config.yaml
n_layer: 10
d_model: 128
n_head: 2
n_kv_head: 2
head_dim: 64
d_mlp: 320
vocab_size: 4096
activation: "swiglu"
norm: "layernorm"
norm_place: "pre"
norm_eps: 1e-05
positions: "learned"
qk_norm: false
attn_scale: 0.125
bias: "qkv"
tie_embeddings: true
parallel_block: false
init: "normal"
init_std_qkv: 0.017
init_std_o: 0.0038
init_std_up: 0.017
init_std_down: 0.0038
optimizer: "muon"
lr: 0.00635
lr_mult_o: 0.7
lr_mult_down: 1.5
beta1: 0.95
lr_head: 0.005
warmup_steps: 200
schedule: "wsd"
decay_fraction: 0.554
decay_shape: "cos"
final_lr_fraction: 0.0
batch_tokens: [8192, 16384, 24576]
seq_len: 768
doc_mask: true
train_tokens: 81450000
steps: 5436
dataset: "wikipedia_en"
Each number is 500 + 40 x the weight over its row's rms, rounded and kept within 0 to 999. Layers, rows and columns count from 0. Numbers have three digits each. The size before them is the row's rms in percent of the matrix's.

# down: layer 3 MLP down (transposed), 320x128, rms 0.131, rows 262-319, columns 64-127
# gate: layer 3 MLP gate, 320x128, rms 0.154, rows 263-319, columns 64-127
# up: layer 3 MLP up, 320x128, rms 0.14, rows 263-319, columns 64-127
down262 088:539559435519494478529486496619486493567513549504456605521505533514530520536463501528500396526476488508535500519555576513493527569424469496560483556516512498489477525529501502501502539565429478
gate263 141:470391452549463502502565468561508471433503522574514478533515503552470480393500475508447492551526514450539584545504481500454460519485559448574510522495534402552517484431437512500455477515504514
up263 128:503555477549542484460441517428481478542505464464506480463515494474505504526570523494545529498525537514502444569526517454531441542484426504435555493511476557496494459566566563470471492469444504
down263 143:468550581570520404494455563494511451508500510428544454435492520536463467581469474521503552457551480534551479481475512455487461508534425472472527482460538505533531524470486550456449548473474503
gate264 017:435520537522481442558521472460522511567460537478447597547477483515535529571472502501526538416512475519486406546526533496516463508533375586500511468526466481501522533403562518428459561502489519
up264 020:463508507433521556509452542449614530492582527499471464448478491497484461548509438483546454512486445463498484542483504532510497524475554495548494511486553555517550505543468488489472435521488471
down264 020:485520525445551528510483499452466553523517546529461511545563407432504440459512526493527478539545584510580440457452470467461421485455522484455494464480562552481518489570434501489524510440504519
gate265 111:473527475492481508525486572500477457574484521464454468482497536516513527446503522496453449459491521436510521463549509582458508440436510454547558519520446504446477419526443510524507590547541513
up265 102:600494575491468498459415461541536524459534541547471489532552539511444526511522551516500510557481430481439435491539514454561539496529443558569475465481532454519517525516554419552499485549459525
down265 109:479424523441501525480419511528557538530410550488475469505508507468523439575547548479493515547477439508510441504500523517482517492506422522587452483535583500470476434504572471481493500531472464
gate266 083:469518452604478464550503490470547531594467443459458446479537522435422560448550488453561545500483466487426523478536490519503473496552447537489507432387502510486433497478496459555506511556484478
up266 079:460503531535530529553490491481495512462583485455540475473483537452539436452528536558526512441574559503438529458620494555488472492393518468512485565571505508544497557478470445424466494464477543
down266 080:534511602498599457480465445474434516508547482527513484458435537465508490541522518461527460510483524469456485481549519523515473482515490468529494514539482461476560545446510466477498492489495519
gate267 122:437540531470485469443460489483509513544454470487495455469554461507541591603492489473460506533483515482448505476483458424519506517552519541550577484488539582542445466518508557575479487424479524
up267 113:488497526467451502579471549479458488478579483484456503528564494490514502510530457478528597511460440581516474496529473499469462558494464442470449518456466527447576527487559483382535534553494584
down267 118:478464446497485472487489560476423563438595501488486465486525542557560443493488530478557421526503510511542508545501557478508453485418427447493486578459486462462469522515518507433499489550563478
gate268 084:490445480475526474441512536502508493434581518483512421530521458514476529482552531498554527503482542450531479497518511554433491516527523545515467456521461526495510484464571571557463516477560547
up268 088:500504454383439505502465483476492470522541461418502444439486447515523508474548552384548438422528490465483508520495570504543570517473500521536495475554590498568566475537465480495502453549489551
down268 089:472505576455525441477514551527484422534510495524518451466529462512553510435501517570523544462533502449530490503444465448473541411514467519535569485517564563530543481439489524513461505491485521
gate269 115:454535514537527470498559491493525400562494588529552437468512507499537533556496455456517523594481493478554440475478547472462541431542484461452468484576475587466486514543425528537530532441458469
up269 127:506514498504474556538501521496496370550527514498492427520502473408513505523528520484550520546490497459488507485456471559481584442491501439516502512462487518514484502525465465515541481498461494
down269 131:495462430541489545498508465470453477527537530472485495483521529531512489553580433449487550532469506523457492495534459536446534479481542535537561572464532517494505489534538477544511439472458590
gate270 088:503524467543455485554525499539533560480466573516468508550541451529516440549516602527521433489504490467501531511487477605479454471458461515533495514500489525473445490548484456529488547550508523
up270 098:456533459491511464528524579568512560471559523455538585513450515489514424494573494445494476446480495442510494521518474562536485523533451437538471521440483482470474434427432455477489516412538504
down270 097:465555488499527508537496511512513550514536529457532537536518502520472490467547496438464448569472488536511512518542448508442535503488535435501481570472466445467459556506498507552483531489465530
gate271 112:490597494419462491472482520539496458539611522513561485466444540467531537630488537523584408471494535445501460480451462509454468481513480511531492494539469534582469574521501502572524461441468536
up271 118:510526485470458518618488495486511481504573480461513497472496517465504486538438569477490527541469521479505484507496507521505529438500566509494564520448521496497476471477502500563500496421429506
down271 115:470560473480494501471471515478551600525504523500492451488486448396463513465473550515506586535500474469554420428460537472477529496551509482555478498465538535424587479512508523414559444465491460
gate272 111:424410503533564541523547446516517533480488501498555539492517497538466571497474525529444613479573527525489485556515485500506575486532461476529530498476455499498510447560463455454466534476554496
up272 112:518525511504463482434458597478472559559476505531514500536546513491555513563529495451582534451448521442468445450471464519473375469524499520488536501512495480532429508464530494567606537477500489
down272 099:533519477485489530452536510516512548538502479551476494537494498460540513604549521496494543477439492495411439525513448526555503511530391501525490465549520585533509496503405464549550552530529510
gate273 123:530490447487512509463522575508485447528479471534508501492540544477451504572422444502447508544516505431394547479484531425535556495453454443446499564496505539493511477512479522456491510560557529
up273 127:414572542516495475506521377547557546469517509447528482538443475536499462502543544484555495459460543509550450470506467546467503485529498538500453449502448501537499485499526499527508528471530480
down273 139:504527459562494530454450464569577580558573546483440494508465480496476451558518483501506501520488486580590476440488459521425452522520504597482469486497446544510470528492528471486491491494480482
gate274 102:509464479425502516409500507558527458495501464532549457464509503515483467609492543598535519562440521481530521511517532553512459462459568436463541421514517437471570494539485474531490402498487446
up274 105:525521546572527533476439494484542489483471530510411488514497564505469534516471482485453543536518529526559494480498506476536565466513446454436387568469498566498458462550444509532562530466534521
down274 103:486476560515556436531530531428519474515582431485490442480485487469517509496494451602487515459506500491385483475530533518531538468504503480560553473455473501519453530489517548527487422553537509
gate275 061:481501542545456449513479489544468507486517532485516482541487495435522496407516480520568595500544566503527476610473479551475511483454503496504503479550538489527591483522464508504552542508434434
up275 068:467531514513471435538497469543452466482487496519540480576474500505530513440533466449543511511588499493516477564545481536511505456464527501457512469494570571549581506564468501473527491494390473
down275 069:507492445452552488468501455456448426476485479462479550515528489570539612531523511531559492472552431513513530534503519476497475456564516498578466469475540483513491516453538472481495502470528524
gate276 112:415459505511387565493527477542509541477505506601502540484476508589566440468524497499455469512438504430498483486485447599509545509533512532467523505440494471537474467468428505522557519446519477
up276 109:482424528488489487507564552532575481513475442502513449423486520499488501514501514476511549567495511524421462481405518554445447520498516513498542538489426495493493556448501451530475527515520553
down276 113:476481558553478547493524510493493524544554504518537488426594456528429535507383465532493526544553544554512569493463486521405471524561519480492473477491478494436424481520476527560489506526510461
gate277 105:476507422484552496500447406488477433481477517526442523523539506445525444490558466522547506455431527523385569500497525458539548469443546542525464477508463518547548503532526488523573548520498472
up277 102:533516491485526542511521532494518509557476541476432461471418506460554514467497460569508509535492461508467477515545481507405616593575476503509510572518369466539574448459484537483549505529510498
down277 098:504438534416463455484474544488488479483532452538438510499518483495487562536475506579474540501506450511579554527532478501534505433472418535555447517504482535439499445478484439472471429503486532
gate278 090:514462491440486503561523471583566506535549479452477512393524473477498473432456525463530459484544510476522549557473486534439490534502509491473438526497426498500536510446488408510538498471443518
up278 089:462479519565527480484505432472483498493468522470468516529503496493578493503532550531513482505529532567534520495605483523541514513488493531595519510432555445539472450527521505508497474494530515
down278 095:568485442453527508502620402491455495437527527466495488484471511454442534574447484542524528516496486486539480474500512508485444428481539498460505552446493514485505474539548500563495501576534500
gate279 088:511572504598458549472466527493367482490421503603517513608537534464500547522529523457535508475507535469555451510463506479506451513480525539518465513449514505434426523541514485425533503512483470
up279 101:473484543521552404467531448540538554509511466469504461497529495521526495487503483480539528558572563510447478463520540463573620566445536475488550502476480490528535492461522590523523509547454430
down279 096:500447495514526489548492483476531520451524423511519440468454480477448460476449494501479513547552575527491504561445557568431500513519558561447447574595518518492580455480477465506483482521543550
gate280 105:490499492436474438532503456475554531533450501460475610614485518537450472483481539491553483522504547539469565557561551525471486464535501531524482504462402503549483504464460476540507472441580513
up280 112:508500527484482483478474490491493486565506472446454486522492486505515485452475474523493545542462520550507517558525505461389535553581581441396488491548467502559488555475425550469525404504589516
down280 099:574523556541465479530471531459490488612535455424448476499469508536522440493510475498443613510519438484480478589434486463489518496546556474453562511561549513525519476509455526441479381504549452
gate281 097:481453492476506501553470505487482539437517514570577545497471471485423492513447452520556506533565542555403503517527557465504497480588468477506529602442451505546435432509485517486453524407438526
up281 100:502428483436493454502465509487526484425474566485498520485487435479414511439466479553484507545578548580438507593502511495494466526544515519438581534499433454546418519487442530450478502478523560
down281 095:509380559404567479498481538527553502453488529553495512458450556525472480475516455541527545535525486590513520547458550525562497471535511466504449487487496481517437540454534538451490367478547493
gate282 113:507567459565483503557550497485511537525430402460510472482533558491595477524511567532508500501484519525421502448465535470485486493548551484494461526523494494526490511445584526457495503406476519
up282 108:439504432466474452571486517479500494471479444485554555461589485457519499479487580489487502505507450501469503470549535506503424506515551482497512513518531559516528478536635508431490507474425483
down282 105:506527506507530442494471476545466555530529522493373540512432518508458483483567480483450500488547485442463518542525482491502485399438517456429567495428485497489540468474609496497503498568497522
gate283 081:493579454538538464477484429485570495487527498488521505530552561435437425571499421447437458579489547477524517485500493496496542497563542521505549522440460462507430445508449525476507473552518488
up283 087:480468427476468491496501512496508480439480521574474592507513487404490467550432481488502505493520562488535568505510474473419439531516459467467539444458462544492439452505547538546577500559508476
down283 098:518504533422525426477498502506556496457458536542429567494412453465475539490478455550453432527531516484547587488479542464523459466510589483474431633503515533515500525511522542504538473525396517
gate284 125:523496509514461548605516473485506451477513496526467490446503537504476518569486520445532510479603468577500526447524437535511490454520467452594498527522498492501463486441550562509567534461517505
up284 124:416541496504519504499497451458520551519557453528530575556452497535570562486493515435531500482538451478534479461532536553561489508490569490431468486437487443461553498472460479432534515579515453
down284 119:482481526460494563557518533471471553432528498479516514443520466506480576517473596451546472531606490533537469413487491534463489505504471566468449505494455498489501591427513479527515478543475524
gate285 094:432477504502481398510449524417497566368487502445535524578529531532502490518492544529544506512487531368488465402491488459430546454499547502529508471520479508506502557467524492504475493529537485
up285 102:480524534523466467589499535399453557381449576439544492520555528500470494548499450495492535530508484433469520514519491476505453453520530497461500488527467525473452495542466499520501505547496487
down285 103:506472461541602434542500523446500562427545473524535467537491509503475459493494510601518531432560500492487574458433468502446501480483517555424600495544494459476469475527480492493427552424491481
gate286 115:534467521537519491545596486500503490527495487619574480522527550590491477460452488451497486455507529454509444514466497470484568523466505430566429515509520577497471498473470527503473483519494536
up286 124:448561454584499534460484529481492464495496478505436511524502535506588552537480462530535535552497545535526492510497449516471464479513385512582598500518432435518552504511527462530594493489463513
down286 127:467543568466505428489492492483535452486462488516427503447569568551533469522458453515506557488556529511508521497539459499490444412478486493516501442530480502564509501589457501491472524446474485
gate287 120:499461531482529482471481521508433489430539549541540546552470443530519505508531559458443463523472580441456468487552485489520515576500510566517498484450487555490537466512477456460494504510471510
up287 120:421524579481545482514443480521535473509532504495533511430500555546466495438463491513499464552440520546505531440442427506538526430493564524484529514481459510507439488483512551538497575496541498
down287 130:486451467536489507471467464473491499514510537536446458498471418511513475510536513486392547511498606557486467554578544532453499585495465533478521511504521493460506471557485426479560468490479457
gate288 110:448514542501420496485509486544524419460470558416485545547504468506413494526510549480475436519538462555534520515484505422547544489493527468518497489488461521532523536499457495459510507457537491
up288 104:495493480496554484535491446537514546487543483538563522491458496446528574472501464509588507535523455552457533533541442537498507547458386496501502520451545495470444506543508489528404454486504554
down288 109:461523485500534526466519484557537592456581448463512510568523552499549512465517509470581504446462475533516531452494529508503531419537423530505539469485462537467514449531536526551494464481522463
gate289 110:520406479525500489513535429470511514489496468478517421488495528448570427453493561418535493526488501539466469546492547444408545509508492486558516503461487487559525516464474489557443506599531559
up289 110:525551483579475519453443536486518515482521511473497538452537481538471484468539525538484569536425492373510489511594499534443554466435462472501440531389478512477514501506502432474568596529486453
down289 104:524476473468480497476486528542514521531525589480522571459489545529449526495523603529484515487450457477527416492525479440452448546460541419542476546427477494566501551540487496503504568554374489
gate290 119:507441403490508482432463518550479526490452487461518431537493495496500464554429427606483497495524518443518462574460532476483484460573469568526505493503429458508512509466455519485479508557532504
up290 112:501498509514517450574525529461501511514615513502497465418502499484493507465531569436495452474510518555552512459574537592515482529518494477516556462523493465436598474495482547479495520452503568
down290 125:523513481583463528549488503551534433524521550485422535478540525433507424513495569420535457473582530567459475482530472483503491495486500438430513508489487509505520465490502554505478472544430547
gate291 126:524516487492479452543536504500613524435424515530497487525463513524526516454491494445503466523537548482545552541564577486461427434535448555507507516492458483576448469523530549458510489506548483
up291 110:577459468428525489499546456456515440477508532521479513500515542529506537465471455472491485501497501515555497518505550507561404457455496527500534512482549544479489512457530542594515613495487531
down291 114:499521456441440538456478425497491452442530498468532449501516385511536418544463546476546470414482487550495527512520552500471548530473505551451474548515498455462506471523555519464526496482570590
gate292 118:513489488483544544470443490527498432507428571464625467527524497479494487540500456530520516563530542453509487487445523511458488493553522501507501483496508488490475508448536490518483543565573460
up292 115:493480460479505449514513526478478472473425523474450513477553493552499456541556499498502493462542550446462517533507472521560485484505461522502494423632493574549554524420521563500592490520524514
down292 108:450467527450554521495489546502473525482412501499459508528534499509544448558512441498489528540530561505506474521555529486533461463507450544480486402552476526545472493512538467479572431470557488
gate293 039:526450476459566417480458471500460456581466517548476513465486436446543506496529558544505467442476507477530536489542521507494567498494461511589509387421574428528487483576511455450531492511514493
up293 039:518464446498483497495428567520533560514481426440519531471500542514468465490466514443502472462478564536596454538500429468489448470533428533467481493513450513522494524478490512512459498490536482
down293 036:492496473506461523571491516494507561459488517530525543476509520457514443463425470566524560478486568569499455502474499560556508462439487417477530501505404505494531515447494509513533510489520491
gate294 106:445484530502500528434537488409499470465477537516496507503535510479523450518483537482441530542550496502429548521468501526523504424497518462480407489445538507506469514466515538461513575479395577
up294 100:565495535552454508480489520533559535489522448499521512513484434527506444529430553529492431498404486457497493519444542541522543537489510496412446492511534473538488562485533464421543471479437484
down294 108:506473487491466491541452506589446514498492596501490428527532477506595480492543539521543456491481447508457470590460516494483539535496534510505543538528464413447451512434560428442463529433431553
gate295 093:495427525495464560492495493528392469541504574582516454496466501478510558599487508472455563579508484525517472454463549548478531489587522472440502515483461472513494550519513556587488545528494476
up295 100:521480421471529512465498526527511571459529552467424508478529560520465570574422562557451468515432594461444501474513462456418520471470481525524502551484450497454460502483487489512506403484580549
down295 096:503497492531515520534494516507548487479486530550475470566420488466439490490474443493511576515471547496485583495523556522518459481407523475494479463530477480470475577545431505485584469490457534
gate296 088:469488440506463515469528556518442586612519514445499450524428488540479459497511532502563529544457559482508561475429571460563484473438523508475531512420534468454500486439615478550578556523490461
up296 093:501549434487460527464516563543478502495498457508536527484479484462518406476516548457467569509486499552454570504504572438632527487426524530522561460444526501491556480451591469493547530447458461
down296 096:540534526479483348497480537546511448470472435553508531479508474533480491485511456526476524432486493512491560495442514520462519504515499487522515480546497466417514439452385476454491523466508401
gate297 097:391440500470483474493483522480502474520492491521444473402538490486564488491498394501505518446562486505530497434557493504518538460520577505457479512500474491531451477531498544547452415473519478
up297 093:619489497465551478547496529497553499500461556538524460525452538498472539476456477523552485439509517547553413521463476534460473473466482494467442521488522443550498559438538550513500502429478522
down297 094:529460446535473589474499479522512481554416461539576544588503532519491589534527536501513521477491494527539446488477501556502524546486451455481514527441499471506517566461506499448514544505498538
gate298 103:518487466518412483524455523558437503427494522554505500515478450468481417543399605489438502598514458563541569504521465491491520529406473479453562489487484498511541512505415426455557548467524488
up298 104:536498496470491517463528507559451495435515433505454455524587499479540514475502543465535481463487536488527488482487479470472483488482513505465509465528572545479512492546422463515584467534435508
down298 106:524543480499519434442451454573472448464591461492465549590469486490556568449569514471546483495534545466485547535467519532473524517482469498468525446538500502477555536452483544492481434464466551
gate299 099:486527528499474537533531498487532573501379527413565462497458472522520553470488511500445512556550475560482499501517560542485523491441481472514483535519407550517480498473481518573483574466557494
up299 090:477550498452459491566472430522504542537594466545461490409585476505487518480471540544557513456513537479503480539568510537536429486550476487460470524489564480481495499575528530500516476504443457
down299 096:510506485454505512552525381488336519524509517501499423466478472526564511513429504436535498545544507543493463534470544511456469547509463526532462548582460554514467521493548509460475466534542466
gate300 108:555450481509480544431479507498488512525498493467503542500545577617545508520528502496442503525538501397454503475537534502526441483519457479494409509533575449477468526476530477517493517467545530
up300 112:518436523453521521523494513443501553465471490454518453535541495595448432523503487540504516496544498494448479481529487578554452511506489528487421494532470485497566489467482462484485469535522575
down300 105:498518475531517531453507557548477448466467586500525602466457491535474508460469524495563509456462471501512462447477515526498462483558557520483564544470440506518477514481497530514530445532525531
gate301 111:473516463549550497467486484472539485407546466531475513466561520469475538494498533471503521506457494450467538552527515439536539469497518515468396518428469461583566492501538482513486473520440479
up301 102:475479481467566447471483507433569511440449505619521555460447498489456535482519463542527489477529582476535589474524535519532499499494510514477482486467472446498489517489547533498510489593400432
down301 104:547481524461500433518457494479499490557496550497513595537474543472520506509456500532434508512491561509540460478465483493506471508507556517543589408481480499500442453520442432497502626508458469
gate302 106:464559516581531521519502468510486504502465487443520459557508490559419515505550506474490529590535476472482507473484518479514550458533487439451466498484489477545432483547514557459505484507550485
up302 106:531497512506420508464463455519468435485448497527522504586499486521414565497554506462470527544532469451458428426458476499529564473472546437526505543422545521567513501519441552469457548536493501
down302 129:489466430486500459580534480449479535565478581514580477468466492508521512490518478447504466557470445460503538458569492560445587474506481558553516512515473529527502479573564539473514532484433534
gate303 105:482532538516521485491502542514565551472474422456429497551596526539514465454499608509539559470464471486463483516542442508434483485540477499544452495487468484540465513537456418476451439487553468
up303 109:450515485486444459613455527427490528506432509516480546501516446546472509533559495483539508514600448542528509486458526534496482488470518493395570566533517487472538473486459519532541490474520466
down303 107:549495459540448416544543473458439475542473475453501515513462515549498542485488477505559521488515485498465509544399558552457519514529507483493544496525474572490554485517512464526522415589517475
gate304 095:480496526557420562535429457537486468480527423506504470479576504464518512473472546472535458508553478496505479515503524434533545508497469398540455449496511482534507580471510560487504550457472513
up304 090:478546545532442492528474498531513534522534492517414495539514500554536436535518469504496470466496604541447502444496498404520577483592521523489482484473520551469466473490505577528564461468484424
down304 099:527465459546480497461438482501601532534539509487500512515532563521575518518459446465471534497475473500472465496461444509490429489506504516485443444521459468571511504535478401608521493527509535
gate305 089:446522475502416482397488482452448493501519540558510559443494521477499449536457481521429533529453481480489546480469461535474484485522547485442496481539532512541485508462497466511498537519466514
up305 085:459515481522532465473523482478462489446508410463447566412451592480549500519504473517459549458469488544511536419526490509470534500465573484450553451471503567424478517454531474478497509491486401
down305 089:561483538494484476524598480519501515445457495517459476495448578497559545507512560428493479541472548479503498456467465535490538497479532486509523538526470504481456534530464547414511469534526478
gate306 119:483547488526489505465531533423506455479523523518518492509554576472564521502509508485553480545468523451552491550476541455479492525523504394474497409462529503498447566560453500480462548495438489
up306 112:423536460534511512561534514499562497495483405539513551416500474516482486538473482506452502463552518423503468589571480582468597534497519518564527520547472564511515543450497452472406476487495508
down306 123:505507557557488509454485480441512528448571466469580508555508506482500470495463553471488493508498533435491501467513528533594563502505548522528510513477534508486409546494481461499502492541461516
gate307 104:492447477498499514522487509564436386471576562515522503506497515565461462529511503441475496476561529429528513454495476541425539497535552511497517507485475576509579513508463593530576435521532529
up307 106:480478453456560503573532482507436393473482521482523507513527524511507519531502550441474548440497520488539523422514493463454530494495478500482472506561467509467557485507549531515574537463565529
down307 112:497534499510506506483467533535448522432486579471420511514456522445531511520502537554503455431530464502548538540533488485469500522496547514512448501575556529494483516445528460497533432517444483
gate308 118:483535548492475568553484514548452511511520518515516508513515590503504490541498504439512546466553528452456547469500548507526461479485480463563431504449440484545487502475505440437550525488440495
up308 104:404500490521524491554546511530526507477458545466463530534496471526507555495560473463445447554471477584510483502476514485487445484439482432506519512511521485507504459588469538484474450524473593
down308 111:519444458523555543521528499534421512541532459466480487546466535569475539533547550371469484471542487569512587540494488463583509506512510467450590497496491536454480462498492516453508501506522514
gate309 107:532577418507571478515499565481532510507539530569455540481482536546499499463524499537519492483479499467511521397444505511493433499486442487509507493560446518494523468474491486505461528548549491
up309 108:531496540522513498494471438471457488553437471557549519507466420540437460499507485525526467481454467539495445474564538513509546493537564473407509527437602526475539459579500515449552479542464539
down309 108:554508473490518481506487521490466492495541516530523501511526455525468506491547450486547529536507529486576444502490547442441581521490455486436512494510521500411408475490547547447505491498477507
gate310 113:542497487512496451543471513472492493495531572443475454463539384475435438491492552555513508511506483568552584516478519474450486417527443481456481497498495466553492533537430552528576489431547527
up310 117:465533491540586460487481492460477539465468530508487495514517535493517493513550434522506508541476520449476485514466464504516566503542511516547541384537508497492515505487557516574514532542487440
down310 112:503541543500502566526503534479489519522474470460501498518549503545438532497431534476508476482478529478399465479469435487543502544579515557456482507580508533491515471472548449480557499503463555
gate311 090:476523520495440578545527461530475527533520458545590445525483470502495503568479475450548500506492502505485499497511541544554494557542500582473501480530443537472506514477472470476474495462497487
up311 086:467543448497482500551540448594443444506502464514567482494457575427561485556521551452506526489470475514483546421473540521521529477563566514531546427420482499458485566490488517450540460482500432
down311 089:538496470511444533549446572466441432554431490552511400492493567565443462534452530467471457485480501526505519445531463464454514537537435559435534481494481497510567527544438508465507503519476431
gate312 109:467458540506519470528461541503478495499507429463440560471487556526458563543541492458476493522465503494467514515569478533499529489453468476487555464425517477500542506531429567525529525523481519
up312 102:489490470553528452462547500492490552496462524483454438472518453499516557549425452570559484535497495494556473520513486524473422477482459411510464534497448509456467447558499440484496447476527551
down312 118:451572494455502502514459535441476464490415458523546497474507559485460521485444461469586485548468531482514512493562460510495551487442559489447460481514570436492509495548466518536515413452490507
gate313 092:460377550540561476454514609517525566507482542532527543502450491492537537493515445390522521416392514508537510565479504423449492469496483534507555505455455518494546502511538484528527516463475463
up313 114:485428526441504459504543538520477539454596585534518534549489549504513576449514477488478554445519472427466543499471489502463449520540510490513552466559556467575510554584513499503463548459450515
down313 106:489530530513458448468507507495536507506454450489494476490481468513572448497549577528481561600519478529542430529473549531538445561445479500495446447491445529487501499526466489520472467508446486
gate314 111:486500513516462546513412482514538457516536463457409491511454471495457509542528521464533466492491472520452471489452503493566512508497470428539503503589541440550587491571496504455505478527544543
up314 105:522487465446554482468498420495520513515530508504549549484525474464503515514505524556496467474472562540547482511458539530475495532460519451456515543503505506495518489462485447558491515528523467
down314 110:488488435428492561465536473426549456514485510577507489450482515537392513447496576465513493458463488454491457558456510495540454582507578506548524565473469489390551494467473507545491548598506449
gate315 100:472506528555482489533461496501536524471489546498471451484537542542514513470555506462445436489547384452509468425464546412510482533474496514441458497497472491473500541435514538498454495590486533
up315 091:440517426511476551518486445492493478448451519575485555484515535536470474564511521532569540502499529571534463447494480492485476473551396496579552570424457437529523433514523440501568508501529528
down315 103:516510452492569504495476486547458488477487435507494533503513468517472530520516457474520467520554523452504401510499527568469467491543539532480513472502558533453447525499490438462591466577543417
gate316 099:488500491442522520463595508526549541560500560509476479469565524505523495610425479518499473520511459426487467562488430476505435509507485497482468534529532552557541524485561479452452527464470481
up316 106:534533526527448466530516468460505556477461493538495487573515458454474588492519472550522570480473561530519476454534528485512491429569531536524548492502380458455493431497514553531500510486509520
down316 112:471551472452564473527496383467485491585490512529503483615519427567479554499463520535557516535498457527481418509454505501502391508496444501481482463535496442466561455446405485444476554477535492
gate317 112:505467522494512544520482539480502531471475473529468563497555493518482462483473523475416542503606473518532518463537474517579475504448519479533543483485461456489495462490581478496503513500559410
up317 109:486549513485556504462418439511480534532578438442444510543495460506472419473488509432459442466481492459420544517526443432500463470464502434542474536485511539482536491556410486528501479521497498
down317 107:462480467488481471516537491444536544567503582432492433511501524404560456501499466506480529529472510473493430499530500550480498468482537482553507527518512540432543481580567546424481457517475495
gate318 032:495544490470525443495470548512478529567559500595515472469518439526513493412501629590481466523513507441468444532502516537516488517487527495521507566498542481489551494457505549452449523526492458
up318 033:484468426453538414531480550513469521519547517549500513431529481464564503441559596591431497486497464477466534519526538511526472475476551516528486574486505517445521508471511525449475509523470462
down318 034:512471479514460506492466552422541470469545555511522570478509607447519517529454436502502475489450460501500543470456461495427463445466490536462485487491434418459483425565485517512530521516540532
gate319 072:513457461497486498534444498531518486568464485559465519427488448519505453470506519521492523508475536542513499426531428545437502469464492451420501497490474532518494479476415513584567516541596526
up319 078:589439499546595498529558518450557552499478419528444551502465527526528577531569523511482567501511543470526507442455469515509473524570459514471516445615525491510568482529503501484517466464457495
down319 067:460469555522553575546554497528479481479509523487498504449507493532427473510528489468479475542520569486504507435472538441482486506613526515509422546531416449480618531488553543498445469473531531